Weights of a small GPT-style language model, trained from scratch on English Wikipedia: an embedding shortcut, 603M tokens.
Each number is 128 + 24 x the weight over its row's rms, rounded and kept within 0 to 255. Layers, rows and columns count from 0. The size above them is the row's rms in percent of the matrix's.

# layer 19 MLP gate, 1024x384, rms 0.0781, rows 43-147, columns 256-319
size [ 97  92  98 109 105  97  99  94 101 103 104  98 104 104  99 103 122 103  98 102  95 102  95 101  96 107 101  96  94 102 102 105  98  96  97 103 103  97 103  97 103 111  97  92 101  93  92 100  98  91 102 101 102  97 105 100  91 104  98 100  99 100 108 100 101  99  96 115 104 106 103  97  98 102 103  98 101  97  98  99 101  94 104  93 104 105  99  97 100 100 103 103  96 100  98  98  98 107 102 101 101  99 107  97  93]
[[119 135 158 173 169 153 154 178 134 123 146 102 137 157 135 134 127 110  99 122 125 108 131 121 115 124 158 103 129 122 145 135 102 128 126 132 119 112  90 123 127 136 124 115 105 125 150 132 125 162 118 100 186 110 134 135 107  92 143 111 168 142 103 109]
 [ 92 125 134 120 143 124 115 172 114 105 150 194 108  91 181  98 116 124 118  69 118 164 102 159 132 113 105 124 168 155 100 154 118 171 125 121  76 142 137 103 155 125 111 195 111 112 110 122  81 157  91 148 165 109 179 150 147 111 179 140 130 119 115 111]
 [ 95 118 117 143  92 141 136 132 111  74  97 133  89 111 123 152 168 174 129 142 125 132  90 107 136 150 129  92 139 118 131 178 122  79 179 193 127 109 103 120 130 151 143 134 165 131 145 135 167  99 151 157 105 132  88 116  85 184 200 154  94 151 156 111]
 [152 155 122 158 100 144 142 114 109 132 144 124 108 129 128 115 137 136 134 153  81 101 141 163 164 130 104 111 107 131 123 145  76 131 174 165 159 139 109 140 105 145 106 146 143 115 162  81 127 105 104 147 103 145 105 108 178  90 158 113 116 114 119 129]
 [152 102 146 137 129 139 138 136 153 108 116 158  98 137  96 170 133 119 143 125  98  90 143 114 131 170 111 108  82 112 176 138 140 125 139 167 133 129 121 136 113 170 133 134 151  96  86 107 125  82 138 110 145 132 135  58 108 133 179 177 140 125 141 160]
 [129 108 123 124  93 148 150 124 148 123 151  94 164 115 110 133 100 181 144 145 141 137 109 130 123 168 130 137 118  97 128 156 125 100 106 167 160 142 121 126 104 128 122 161  97 101 169 113 123 114  86 151 124 114  88 139 108 109 124  99 162 119 116 147]
 [154 145 182 129 142 116 164 121 191 144 113 149 103 111 125 134 145 152 179 157 103 150 126 122 135 135 125 149 101 118 139 108  97 107 149 130 139 120 131 129 140 155  81 142 128 109 101 120 113 129 155  98  94 148  74 164 171 119 172 142 120 155 170 144]
 [ 98 111 133 161 106 104 140 119 147 133 131 148 140 129 145 114 143 119 112 119 132 111 134  99 173  97 137 142  73 125 110 152 128 143  93 131 178 115 175 118 119 144 112 114 161 140 147 110 100 158 110 104 147 151 118 138  93 173 132  83 140 120 137 136]
 [140 184 119 150  86 163 118  59 101 130  93 117 132 151 113 147 117 138  90 162 142  96 166 128 125 124 135 145 101 190 142  87 137 112 150 182 109 115 133 149 118 153 146 143 136  61 143 107 136 136 139 158 105 134 157 117 103 148 158 143 159 128 100 124]
 [120  81  94 101 154 121 157  88 122 114 117 158 101 123 129 108  99 170  87 153 121 137 107 128 157 131 157  66 137  96 123 102 115 124 119 136 117  98 122 133 125 109 116 146 122 133 129 153 128 150 139 101 125 145  65 134 159  89 158 101 147 123 122 144]
 [ 99 148 161 132 118 136 146 111  90 161 103  90 145  75 138 138  86 105 118  62 135 124 129 141 130 106 139  89 131 159 113 101 104 113 128 152 111 187 173 101 130 178 151 147 119 118 126 113 119 127 134 130 122 144 160  95 134 161  88 139 128 157 123 151]
 [171 156 171 159 137 119 161 122 147 139 129 164 146 139 131 153 164 116  99 143 131 153 133  73 141 100 125 138 137 126 140  78 114 151 119 109 131 152  85 120 145 165 126 133 184 125 140 147 140  78 124 126 134 129 127 117 142 126 131  75 153 159 105 116]
 [140 138 112 104 129  75 137 130 156 138 142 168 116 147 117 124  86 138 103 111 125 102  75 139 163 154 134 143 203 126 132 126 167 103 122 119 108  90 108 139 138 183 151 156 117 128 144  72 163 133  97 132 112 123 158  74 110 104 120 105 140 149 112 130]
 [128 149 150 162 104 107 136  85 174 158 127 114 166 123 144 181 131 132 145 122 139 123 136 130 134 116 103 172 102 145 155 146 119 111 128 114 153 204 142 135 114 138 135  95 148 151 131 144  67 113 136 122 103 158 153  96  93 129 142 116 158 121 129 122]
 [140  92 158 154 117 109 120 143 131  68  83  95  99 166 115 114 132 148  97 175 158 151 133 157 135 126 157 130 130 137  90 152 126 106 136 144 100 138 122 152 177 120 149  94 138 174 131 117 120 115 124 104 134  91 163 107 150 142 151  87 113 155 147 125]
 [177 143 151 118 123 114 166 133 132 117 111 109 146 150  87 139 125 124 109 161 147 130 134 135 153 123  98  95 142  89 112 153  95 122 115 147 165 141 148 112 150 137 105 162  92 127 115 137 131  75 124 102 147 143  85 153 135 134 135 148 166 155  94 112]
 [ 87 118  94  82 133 101 178 100 110 101  94 100 119 160 142 128 112 118 156 138 131 147 106  80 139 141 143 112 149 109 134 143 161 154 149 124 134 119 167 151 124  99 128 102  98 139 109 144 122 174 101 151 114 150 117 132  82 100 125  95 146 163 147 173]
 [ 98 163 132 107 135  93 108 142 152  93 177 165 102 168 135 136 158 124 166 125 161 110  99 164 151 106 135  96 120 130  83 112 136 107 112 139 154 153  99 158 122 133 125 122 143 139 131 105 160 130 140 129 147 126 168 108 159 107  99 135 116  95  96 111]
 [160 111 186 182 117 127 164 170 120 132 124 115 113 128 163 119 155 153 131 129  82 115 152 171 137 134 117 108 145 123 135 172 131  94  83 154 118 108 120  50 142 124 115 166 146 130 105 103  99 115 148 110 152 133  96 118 128 112 125 127 149 132 151 130]
 [117  92 149 196 123 147 124 115 110 108 111 130 126 137 136  98 114 120 157 167 140 113 123 141 120 125 155 165 130 130 122 108 127 120  88 146 149  99 110 107 134 142 144 117 107 103 135 134 125 123 114 107 159 146 121 101 114  88 162  54 191 119 112 125]
 [121 105 140  86  85  93 121  82  93 137 167 123 101 142 133 128 145 160 153 130 121  88 137 157 140 132 118 148 135 123 123 136 118 142 145 141 115 130 170 107 130 134 114 142 154 137 130 142 131  90 132 159 103 163 112 153 128 132 155 126 135 129 155 165]
 [129 139 122 134 136 124 146 118 119 124 133 118  70 133 134 142 137 115 147 165 136 122 121 140 124 136 142 151 136 140 133 126 125 104 171 144 145 116 155 128 152 157 119 136  85 103 159 153 144  81 132 100 125 151 138 127 127 138 137  96 122 100 143 133]
 [142 113 127 153 161 121 138 154 106 125 141 155 150 135  97 135 136 115 136 121 176 108 129 182 146 137 159  97 168 117 117 104  82 100  96 185  77 159 140 123 115 149 128 140  91 124 125 117 159 100 167 131 162 148 162 137 168 129 181 141 116 159 123 122]
 [104 146 134 139 145 116 151 126 103 145 127 119 124  94 121 128 130 111  92 161 128 161 125 132  65 108 118 133 124 116 144 131 120 125 127 152 128 117 144 110  90 132 135 130 102  86 140 191 135  88 161  94 140 113 106 120 133 162 130 142  91 130 100  98]
 [112 157 123  98 116 126 134 151 118 122 105 119 141 178  75 117  99 115 155 177 142 100 122 135 120 111 151 141 171 111  93 110 106 185 103 147 140 113 109  97 139 141 198  88 147 108 129 115 135 125 121  70 131 117 144 102 153 140 104 124 104 140 125 191]
 [131 121 172 115 177  90 133 151 124  94 122 128 156 146  97 151 123 156 146 161 105 138 161 133 134 130 119 177 125 171 104 136 142 134 126 166  93 123 111 121 154 127 139 117 126 124 141 158 118 118 149 119 128 105 108 106 101 123 124 145 103 152 101 145]
 [120 123 151 114 117 140 113 103 136 135 166 137 124 160 102 108 121 110 115  98 122 133 129 157 152 110 123 157 167 132 139  96 145 112 123 140 122  88 121 114 153 120 143 106 120 119 119 127 120 103 130  82 152 132 120  85 124 120 150  90 126 117 107 146]
 [ 84 135 113 124 141 117 142 107 140 146 169 146 156 132 162 115 123  98 129  93 116  68 125  99 154  89 182 135 138 131 136 118 150  97 115 120 115 109 111 105 106 115  77 118 101 112 118 112 146 168 127  93 127  81 151 102  75 119 105 139 149 111 103 172]
 [150 123 111 130 154 139 171 115 116 103 135  94 146 198 170 150 163 110  90 117 177 106 132 152 171 148 138 133 140 114 167 167 113 126 105 154 119 109 148 140 180 113 108 137 132 180 157  94 155 142 118  88  81 133 170 120 126  68 135 110 135 170 123 222]
 [122 128 156 154 103  86 129 140 137 126 126 144 121 109 118 144 158 163 121 118 129 142 105 122 139 142 136 100 113 122  74 158  76 132  94 133 145 181 158 118 140 160 131 132  84 113 140 125 133  97 136 102  99  95  97 183 134 159 144 149 149 189 108 161]
 [144 118 135 167 137 122 125 101 137 131 123 154 151 114  93 131 149 134 134 138 134  97  97 127  94 126 129 139  61  97 126 127 142  96 175 127 167 125 109 177 121 168 111 147 122 121 134 138 145  96 121 100 112 151 133  95 115 142 130 120 123 163 159 141]
 [179 106  99 148 145 160 144 172 127 165 143 130 108 167 122 147 155 168 115 114 133 117 159 136 121 101 139 141 146 114 149 115 119 127 150 152 108 159 155 112 135  98 149 145 100 100 157 102 105 154 111  80 138  91 119 112 152 137 144 137 152 131 107  87]
 [142 108 125 111 126 129 101 139 115 134 149 123 173 102 108  97 152 108  75  90 108 117 111 118 129 170 124 108 132 104 126 117 156 113 117 135 108 105 105 112 156 115  86 142 121 148 159 156 183 110 145 117 128 103 134 137 112 126 170 121 166 149 129  96]
 [111 101 141 142  73 133 131 153 178  98 124 150 120 119 135 140 179 125 158 105 116 158 157 123 149 206 159 163 145 117 154 101 172 116 153 120 118 154 165 131 160 143 147 146 134 115 129 129 104 107 153 119 168 177  71 167 167 162 130 105 114  90 136 142]
 [130 131 113 164 123 128 128 103 104 124 114 138 153 146 128 105 128 101 150 116 104 121 170 121 132 116 157 104 150 138 123  94 118 119 132 130 124 125 159 144 135 116 100 129 135 140  99  98 177 162 176 125 117 133 141 152 127 159 111  75 103 116 128 144]
 [126 116 183 141 133  85 110 161 117  73 142 133 157 141 106 164 118 159 116 127 143 138 118 172 113 157 113 108 113 138 158 117  69 124 135 130 118 143 137 150 126 180 132 181  70 155 158 137 146 111 160  78 129 137 170 143 135 122 134 111 132 120  97 125]
 [101 144  90 119  96 123 118 106 123 186  92 138 134 151 143 128 121 172 145 183 124 138 139 132 172 120  97 118 175 125 131 121 112 158 103 127 159 109 172 156  97 132 108  97 110 115 152 105 131 116 122 143 112 115 149  83 107 138 151 108 142 162 122 117]
 [122  94  86 136 160 106 128 120 153 118 149 147 160  98 106 145 113 103 117 157 105  91 128 116 195 134 168 125 150 115 138  94  97 134 143 144  96 128 135 156 176  93 158 126 114 101 130  82 183 124 177  98 148 126 117 114  73  78 165 142 108 121 151 116]
 [131 175 120 110 145  79 115 147 161 104 148 135 138  98 139 110 119 121 122 141 126 153 140  83 171 143 131 148 156 140 123  95 104 102 109 117 114  95 129 154 171 111 111 132 136 141 131 132 127 146 113 113 167 149 120  93 137 136 138 167 146 121 144 151]
 [ 82 114 131 121 132 143 141 192 130  94 138 101 115 147 115 100 138 115 134 181  92 146 147 147 136 124 136 100 141 145 130 149 129  69 149 110 120  96 123 112 155 133 109 112 134 104 146 123  88 133 121 143 180 106 132  97  99 108 126  83 126  91  82 153]
 [105 144 113 142 148 130 170 115 145 109 158 140 172 115 108 132 140 130 107 169 118 133 139 138 140 107 140 119 101 142 152 119 119 101 117  93  88  85 132  84 141 124 121 109  72 125 154 148 140 103 112 120 137 118 126 150 133 114 144 148 160 130 166 135]
 [135 127 143 100 160 106 134  92 119 177 115 156 141 128 132 139 117 127 115 115 122 123 129 147 115 156 114 123 101 112 133 121 103  82 111 189 126 161 139 134 182 162 153 126 140 115 139 145 148 118 151 119 162 101 100  96 102 127 137 151 109 120 107 112]
 [ 87 170 163 118 118 163 177  98 112 106 175 136 138 136 115 106 124 112 159 124 142  91 136 130 145 157 109 138 164 109  72  97 175 154 173 181 118 128 135 136 155 125 138 140 154  69 148  92 143 127  99 124 128 159 125 146 145 155 141 103 121 107  93 117]
 [124 139  95 179 170 109 169  81 126  87 160 138 175 137 106  96 125 116 149 160  89  92 111 160 117 133 168 115 127  74 102  94  66 104 137 105 154 124 157 127 119 131 102 161 133 118 172 128 121  87 189 124 126 122 118 119 117 139 171 119 105 142 133 134]
 [136 141 124 124 100 155 100 129 152 173 146 114 118 107 133 123 128 127 113 114 141 102 126 109 116 135 129 132 138 142 139  95 158  93 132 134 103  97 153 106 126 148 163 114 110 147 117 148 142  82 154 145 124 147 129 138 121 145 114 202 127 137 158 126]
 [152 136 116 143 115 164 128 103 169 144 125 141 127 142 143 112 104 133 116  75 173 118 140 114 164 172 125 131 156  84 164 102 174 126 169 135 129 131 137 126 115  95 167 117 108 125 144 130 156 121 129 104 110 161 136 137 111 163 140 117 141 191 162 121]
 [112 152 175 154 137 114 161 112 172 135 165 148 143 133 140 139 124 107 155 121  78 125 161 124 101 134 147 148 149 132 110  93 104  84 150 122 116 151 133 124 122 150 100 131 109 141 135 123 113 109 139 103 122 130 140 121 119 143 124 139  99 123 146 146]
 [ 91 128 140 129 178 125 133 112 127 113 120 137 150 132 170 134 111 123  79  90 118 127 146 126 114 112 136 102 148 113  98 125 120 120 126 101 127 136 109 119 135 148 149 141 158 142 135 143 143 139 175 102 137 134 138 135 125 146 121 131 125 133 148  82]
 [134 171 159 112 125 120 131  87 106 132 134  85 146 146 118 126 133 146 122  94  90  94 164 165 149 131 128 128 165 120 132 104 123  82 125 109 115 125 159 135 112 158  89 185 161 104 144 178 122 151 141 133 144 160 144 114 134 108 158 107 110 138 118 136]
 [162 121 125 122 127 127 118 124 114 124 131 144 106  98 115 120 124 158 135 126 119 134 134 129 102 115 163 107 126  92 125 117 127 122 118 150 117 152  93  80 122 126 118 132 124 111  68 154 107 100 148 152  95 173 109 169 136 153 142  92 149 146 145 145]
 [105 127  95 122 116 132 156 161 166 101 132 158  72 127 128 129 130 118 164 145 151 103 120 125 120 118 179  95 144 156 141 118 128 142 138 131 101 100 137  92  96 104 111 137 148 107 185 125 117 146 149 135 122 133 132 165 116  98 126 166 124 103 120 120]
 [139 106 111 117 107 137 133 101 143  96 138 137 111  99 142 131 144  96 137 155 173  82 102  89 107  91 121 161  75 106  98 111 102 123 142 140 162 133 154 135 114 139 158 117  83 101 173 115 113 116 154 140 136 124 140 112 135 114  92 128  65 137 133 164]
 [150 126 134 103 166 111 123 137  96 120  96 142 143 119 159 129 100 131 112 104 127 117 133 183 126 138 169  94 172 106 151 102 142 142 114 169 133  81 154 134  98 157 138 129 115 108 143  69 147 122 140  95 118  51 121 144 121 141 125  99 156 106 119 138]
 [120 133 140 163 149 138 151  99 133 144 146  82 159 158 111 110 133 148 143  90  98  73 108 122 150 133 156 161 134 140 119  89 119  94 148 182 159 128 100  72 129 137  95 127 106  97 148 128 131 113 125 161 118 110 145  86  70 108 165 113 159  99 104 169]
 [146 110 118 139 165 142 159 147 134 128 134  99 159 145 124 131 160 136 114 135 138 109 121 133 165 100 171 165  97  93 100 133 107 108 110 140 127 106 109  96 149 129 156 163  91 178 137 134 142 105 113 137 112 149 153 124 124 128 113 140 149 117 121 133]
 [119 113 136 119 127 132 149 120 176 100 113 127 150 146 172 119 113 152 139 118 103 138 132  75 147 144 139 177 125 144 138  71 102 133 128 141  90 145 155 148 127 138 103 147  65 108 133  97 158 151 143 132 137 104 166  91 156 141 129 158 140 140 109 140]
 [125 111 113 164 133 127 163 118 128 112 129 153 138 147  86 139 149 154 120 117 112 110 154 101 126 134 167 147 143 114  80 130 138 143  94 152 123 134 143 122 132 130 133 128 147 131 141 131 129 120 141 117 170 156 143 151 135 121 121 110 137 161 128 123]
 [135 147  99 112 109 162 140 115 164  92 160 131 142 143 105 132  83 128 136  99 121  81 135 130 154 128 154 111 127  92 134 129 163 135  91 140 126 144 151 202 139 141 132 130 117 106 137 134 154 138 128  96 108 122 122 145 105 116 122  92  84 151 120 122]
 [164 116 136 150 141 144 121  86 132 142  60 146 111 127 155 128 150 139 146 140  89 144 152 116 139 120 135 129 165 115 119 104 114  93  88 154 111 102 175  96 146 105 149 131 157 156 119 130  81 108 168 100 165 147 145  88 141 127 184 174 155 138 122 152]
 [173 176 116 144 142  95 148 121 127 129 130 128  89 128 133 142 108 132 154 127 162 144 146 110 166 137 134 126 131 140 157  97 106 131 123 146 106 139 103 101 104 137 157  97 130 144 128 150 130 125 150 114 122 101 138 150 147 171 132 153 122 150 143  96]
 [ 91 120 137  85 104 118 160  86 128 135 156 139 112 134 118 171 121 164 152 130 101 127 150 109 172 125 102 137 143 127 145 130  88 117  85 144 105 146 129 121 168 146 115 152 102 125 120 130 135 100 138 110 155  95 160 126 133  80  89 154 143 169 105 138]
 [116 126 132 152 109 158 109 126 131 155 110 149 141 105 145 137 128 113 130  93 119  79 162 128 159 122 147 121 148  79 125 135 159 154 162 137 141 116 156 123 141 147 117 134 114 117 150 125 110 116 140 142 115 170 179 178 128 180 124 167 144 161 136 101]
 [101  75 155 160 127 129 122  97 119 122  98 101 133 147 117 142 143 142 144 148 125  89 121 127 142 100 101  94 106 119 113 117  79 147  95 118 115 130 133 138 118 134 156 163 133 150 119 120  98 113 134 110 119  79 143 156  84 125 165 118 193 133 109 127]
 [129 119 104 150 123 155 149 109 199 117 165 139 134 154 117 107 107 136  95 127 132 123 150 134 117 103 113 121 123  90 122 114 132 145  87 137  99 146  86 122 148 140 138 194 141 128 147 115 123 101 128 107 115 123 109 104 135 101 124 137 106 119 123 129]
 [129 127 139 125 114 112  71 109 147 137 139 132 142 166 125  98 153 137 102 126 136 110 154 109 171 128 157  85 117 162 127 107 159 138 137 132 129 150 131 180 180 155 136 131 119 147 165  75 173 134 156 127 102 131 154 122 164 136 146 155 144 111 112 122]
 [136 168  93 100 120 152 116 118 148 121 117 180 134 158 100 115 132 136 125 115 151 145  95 101 142 156 163 127 155 131 128  80 134 151 101 139 120 134 131 129 124 116 140 159 125 117 157 122 124 113 136 137 149 103 116  94 141 148 134  68 129 144 135 118]
 [152 108 139 164 153 143 126 113 102 110 152 101 131 174 136 100  90 123 113  80 124  89 132 136 118 139 156 136 111 133  90 134 194  99 106 126 126  89 134 103 106 152 138 116 163 126 164 124 158 153 126 164 128 140 179 138 124 120 185 122 121 131 119 105]
 [139 125 135 144 127  94 150 138 173 117 167 134 119 105 101 130 103 136 117 104 137 143 146 153 114 166 115 155 122 144 129 125  94  97 134 114 128 109 141 125 146 132 161 123 110 138 109 108 129 139 138 122 133  90 161 123 100 124 148 136 112 148 109 151]
 [127 129 126 107 164 127 145 126  96  86 164 113 128 103 110 130 101 142 119 126 106 100 126  96 110 103 130 143 158 168 151 137 102  94 112 145 124 112 155 161 128 139 128 186 104 140  89 110 136 111 118  95 124 132 167 181 110 103 154 136 131 135 135 127]
 [132 134 106 131 125 164  98 106 150 157 123 126 146  99 114  97  81 111 122 119  95  71 126 123 160 171 152 133 150 120 165 109 131 142 171 140  86 160 111 112 142 161 124 130  91 130 121 161 154 122 129  92  88 121 130 100  91 181 119 192  83 147 123 145]
 [146  97 105 130 103 104 139  83 152 114 135 157 141 150 109 179 132 156 153 125 107 103 144 128 160 176 144  77 119 138 149 143 114 136 149 144 109 124 133 123 127 119 133 173 124 135 136  91 106 140 109 137  96 184 175 109 107 123 132 126 133 123  80 122]
 [153 140 120 162 129 103 164 113 121 121 117 141 105 204 104  89 150 169 137 133 102  85 154 181 131  86 128 151 158 101 153 146 119 106 156 166 162 161 145 131 151  91 113 162 135  81 163 113 116 163 128 116  82 130 110 140  97  83 129 120 131 124  92 117]
 [115 126 132  85 131 139 142 144 136 110 102 141 106 105 145 103 156 161 117  92 129 137 112 134 111 105 118 137 130  98 115 113 136 116 125 123 123  84 122 133 108 118 140 138 143 105 170 133 183 142 136 103 128 143  96  91 122 171 135 127 126 134 153 168]
 [154 189 112 156 107  76 149 137 165 122 110 146 126 158  79 122 123  96 158 144  97 113 142 111 142 114 134 107 109 178 144 108 150 144 104 120 109 112 126 121 127 134  95 153 139  88 112 118 127 133 145 126 165 162 156 145 169 148 143 177 105 130 110 117]
 [120  75 125 143 131  87 166  90 139 119 127 135 154 134  85 110 168 114 124 150 164 123 153 131 102 192 152 133 118 163 147 111  93 142 147 137 129 143  97 139 113 163 107 129 139 113 125 143 159 124 183 142 141 133 123 150 142 143 150 117 158 128 142 132]
 [177 146  99 150 105 153 158  82 139 117 155 139 148  97 127 104 101 107 108 116 153 100 133 111 171  88 111 164 138 139 113  96 115  75 183 146 110 125 140  64  90 111 144 147 131 152 111 119 109 151 140 153 119 131 132 100 135 121 141 120  82 145 147 161]
 [ 99 173 109  96 122 126 139 133 117 153  77 174 106 116 132 128 159 158 110 131 135  96 155 141 112 143 116 159 135 135 109 118 104 114 115 130 101 108 102 128 145 119 100 127  97 118 127 155 135 120 132 106 105 128  82 109  93 147 121 109 110 133 101 143]
 [143 176 127 118 143 130 156 103 144 104 118 116 159 118 131 133 162 109 149 150 123 129 100 101 126 129 134 125  90 138 106 135 103  88 149 142 142 137 144 140 172 139 111 101  98 123 125 139 167 172 183 132 113 133 157 135 121 151 108 130 157 149 100 139]
 [127 129 125 130  99  92 157 104 118 118 126 132 128 129 124 118 168 126 137 116 168 128 150 115 171 137 144 131 125 138 124 141 136 105 120 140 119 143 160 145 159 104 103 115 137 175 164 110 138 147 130  75 138 112 129  88 136 146 166 101 148  96 114 119]
 [134  92 133  98 153 123 131 143 133 177 161 138 126 169 111  69 106 113 125 143 111 114 140 147 172 148 175 108 113 137 139 144 167 151 136 155  74 145 136 172 110 181 128 152 147 132 122  85 157 126 140 124 130 158 129 118 167 131 137 126 148 111 149 161]
 [162 151 116 138 118  84 128 125 125 142 187 150 147 134 121 148  96 121 120 130 108 108 117  97 153 147 158 119  85 127 120  77 151  82 108 199 130 175 129 123 131 150  90 140 119 106 128 126 169 126 128 116 154 137  85  99  99  91 181 138 137 150 164 141]
 [ 86 138 124 144 127 109 170 132 120 127 190  81 159 148 103 147 158 144 148 170 103 110 104 109 126 140  89 135  94 119 130 104 168 112 124 133 146 139 163 155 105 163 126 113 147 129 185 110 160 128 119 144 148 147 125 137 123  94 140 155 159 134 138 119]
 [ 82 143 139 101 152 113 164 142 102  88 151 118 183 137 130 112 137 140 104 137  96 110 117 101 127 142 175 113 109 106 126 134  81  87 118 173 129  72  93 131 118 135 123 116 116 146 140  79 114 151 132 147 103  74 120 118 137 141 147 158 170  80 120 128]
 [144 127 132  90 118 133 139 141 108 115 141 127 134 118 135 136 153 131 135  87 107 110  82 111 165 165 141  99 147 166 131 114 138 129 135 140  98 157 125 117 114 121 145 121 173 113 197 115 150 139 144 140 132 110 148 154 153 112 139 128 128 119 148 126]
 [142 115 104 119 116 107 142 136 144 140 132 125 186 161  52 150 118 108 130 124 101 105 148 126 145 161 141 118 154 137 153 133  95  72 136 134 136 103 147 161 160 147 134 160 142 125 105  87 107 143 103  86 142  75 142 108 133 135 147 102 136  98  98 116]
 [ 90 104 115 135 131 130 121  99 122 148 148 148 147 123 141 164 158 110 111 149 138  95 145 131 126 126 158 101 114 159 126 158 105 130 121 125 124 132 136  74 148 145  95 150 160 122 146  84 115 133 143 113 114 104 110 131 101 114 154 132 162 142 146 131]
 [133 127 136 100 122  78 182 157 114 115 173  99 133 119 137  88 126 109 139 132 147 103 138 145 130 190 122 135 169 168  96 155  97  93 111  94 151 133 152 112  98 120  75 164 105 125  98 138 117 106 129  99 148 135  55 135 159 118 110 139 111 111 164 138]
 [136 167 131 134 132 165  92 101 109 130 143 110 159 138 134 135 136 122  92 125 111 131 168  92 168 123 160 114 121  85 139 143  89 126  93 103 120 132  91 151 125 132 133 129 123  91 159 137 122 126 144 150 148 153 126 122 117 165 103 109 140 122 119 181]
 [132  89 108 112 184  77 150  99 119 112  97  84 108 170 132 158 136 146 165 117 109 128 131 108 137 116 179 114 120 119 160 122  86 118 110 158 102 116 128 143 164 142 125 135 121 135 126 131 153 169 166 102 124 113 164 127 134 104 110 147 120 157 142 148]
 [135 140 125 127 115 111 146 129 155 114 134 127 178 165  86 118  92  97 124  90 124 110 123 128 155 146 141 103 138 149 137 125 110  81  97 139 115 106 130 152 130 137 139 106 128  79 163 111  98 110  84 137 128 150 167  80  96  69 118 102 157 120 117 148]
 [110  76 120 140 119 152 124 117 106 123 127 108 122 132 172  98 166 110 129 137 155  94 137  86 170 125 101 115 146 136 108 114 107 141  99 162 124 114 126 101 112 128  78 128 145 100 134  99  90 132 123 143 160  94 103 145 103 105 178 115 170 139 117 127]
 [100 135 146 110 120  91 122  93 163 182 116 102 120 167  98 178 143 122 122 127 157 113 171 165 144 175 127  99 139 107 143  95 143 127 135 164 111 168 119 158 182 120 153 138 101 111 128 137  76 144 150 106 141 140 114 148  89  83 148  84 155 134  96 133]
 [102  84 130 113 155 157 161  87 151 151 100 144 142 104 121 158  87 101 112 129 155 132  96 109 170 151 148 163 107  90  94 144  86 151 159 143 155 126 123 126 130 181 141 108 128 156 134 118 111 130 121 129 130 161 139 115  94 123 155 101 134 237 117 158]
 [118 104 131 148 168 153  99 124 158 133 106 182 133  84 135 113 159 110 127 151  94 100 165  87 130 143 169 120 135 138 114 116 142 109 140 170  88 139  99 130  90 137 118 124  82 147 142 123 123  73 180 111 125 153  75 126  97 143 150 169 144 150 129 195]
 [116 109 134 128 151 130 125 135 103 142 109 120 141 119 106 123 133 100 136 133 147  99 125 162 105 152 118 130 139  88 163 128 151 144 101 116 142 115 144 128 169 121 117 100 137  81 112 137 156 123 128 143 125  93 131 139 113 139 182 132 137 134 129 171]
 [105 115 110 150 164 140 134 110 139 149 102 137 165 128 120 122 133 101 120 152 192 127 121 131  94 123 160 112 155 164 138 126 110 109 140 160 124 127 112 107  96 139 108 122 130  78 152 118 107 108 152 110 132  63 106 114 103 148 117 125 123 120 116 126]
 [113 154 119 139 167 106 162 116 152 139 119 111 125 131 113 121 146 115 102 104 146  47 167 137 179 107  99 127  88 176 121 125 122  96  98 179 122 108 152 110 113 154 125 164 105 126 122  90 150 133 140 106  98 125 120 124 138 121 106 157 146 131 108 113]
 [170 171 122 160 108 132 117  91 116 155  97 116 136 134 109 129 159 160 139 131 150 115 158 121  97  92 160 136  91 136 144 116 107  75 140 171  94 110 140 126 135 137 144 177 125 130 156 146 131 112 145 128 142 120 120 153 121 138 114 157 147 138 121 138]
 [128  97 162 120 133 112 125 147 176 105 159 134  97 154 109 139  92 144 108 115 152 103 122 146 128 167 135 173  95 144 122  94 131  80  74 148 130  91 143 123 121 139 143 123 133 173 131 155 126 119 149  85 169 138 174 113 116  85 108 112 133 165 143 137]
 [178 119  97 168 116 134  93 129 134 138  82  81 149 157 144 157 172 141 109 144 130 160 117 155 151 121 158 131 150 122 134 129 110 150  62 174  86  80 139  85 141 174 141 149 111 125 172  95 129 147 143 139 121 117 134 105 141 143 155 168 170 160  95 130]
 [128 161 178 136 195 156  78  99 110 174  66 160 132 136 135 141 100 147 117 163  95 125 130  85 137 119 121 133 129 152 109 148  90 167  67 105 109 163  92  88 156 163 136 161 128 112 130 153 124 104 128 109 108 113 110 121 126 149 119 129 122 132 125  98]
 [ 90 167 132 141 126  80 115 128 134  95 138 103 152 121 112 123  73 112 124 176 136 153 109 116 100 138 104 137 163 145 107 121  88 145 130 108 121 128 140 161 154 135 171 127  98 125 117 156 123 105 146  82 124 136 104 107 127 133 141 124 122 162 135 136]
 [109 119 116 147 111 155 100  95 155 110 130 162 151 119 121 149 160 107 150 130 109 109 143 140 188 128 174 174  97  83 108  99  98 111 131 121 156 130  94 105 158 140 152 153 143  93 159 101 108 116 136 150  94 160 150 137 111 180 142 136 104 105 109 158]
 [119 120 145 135 138 130 101 136 112 145 161 152 151 158 131 203 141  83 135 112 109 123 121  92 125 141 122 118 106  89 164 119  91 130 147 100 144 166 112  85 118 126 155 170 130 106 110 141 136 117 148 187 108 144 108 158  93 158 106 157 122 150 127 110]
 [156 110 102 118 120 130 127  76 148  96 111 139 134 124 117  86 122 128 115 109 141 116 148 141 166 159 142 127 140 108 155 168 158 163 105 138 104 120 109 147  97 144 133 107  88  96 110 142 144 161  82 174 113 112 112  89 152 108 136 131 144 144 114 124]]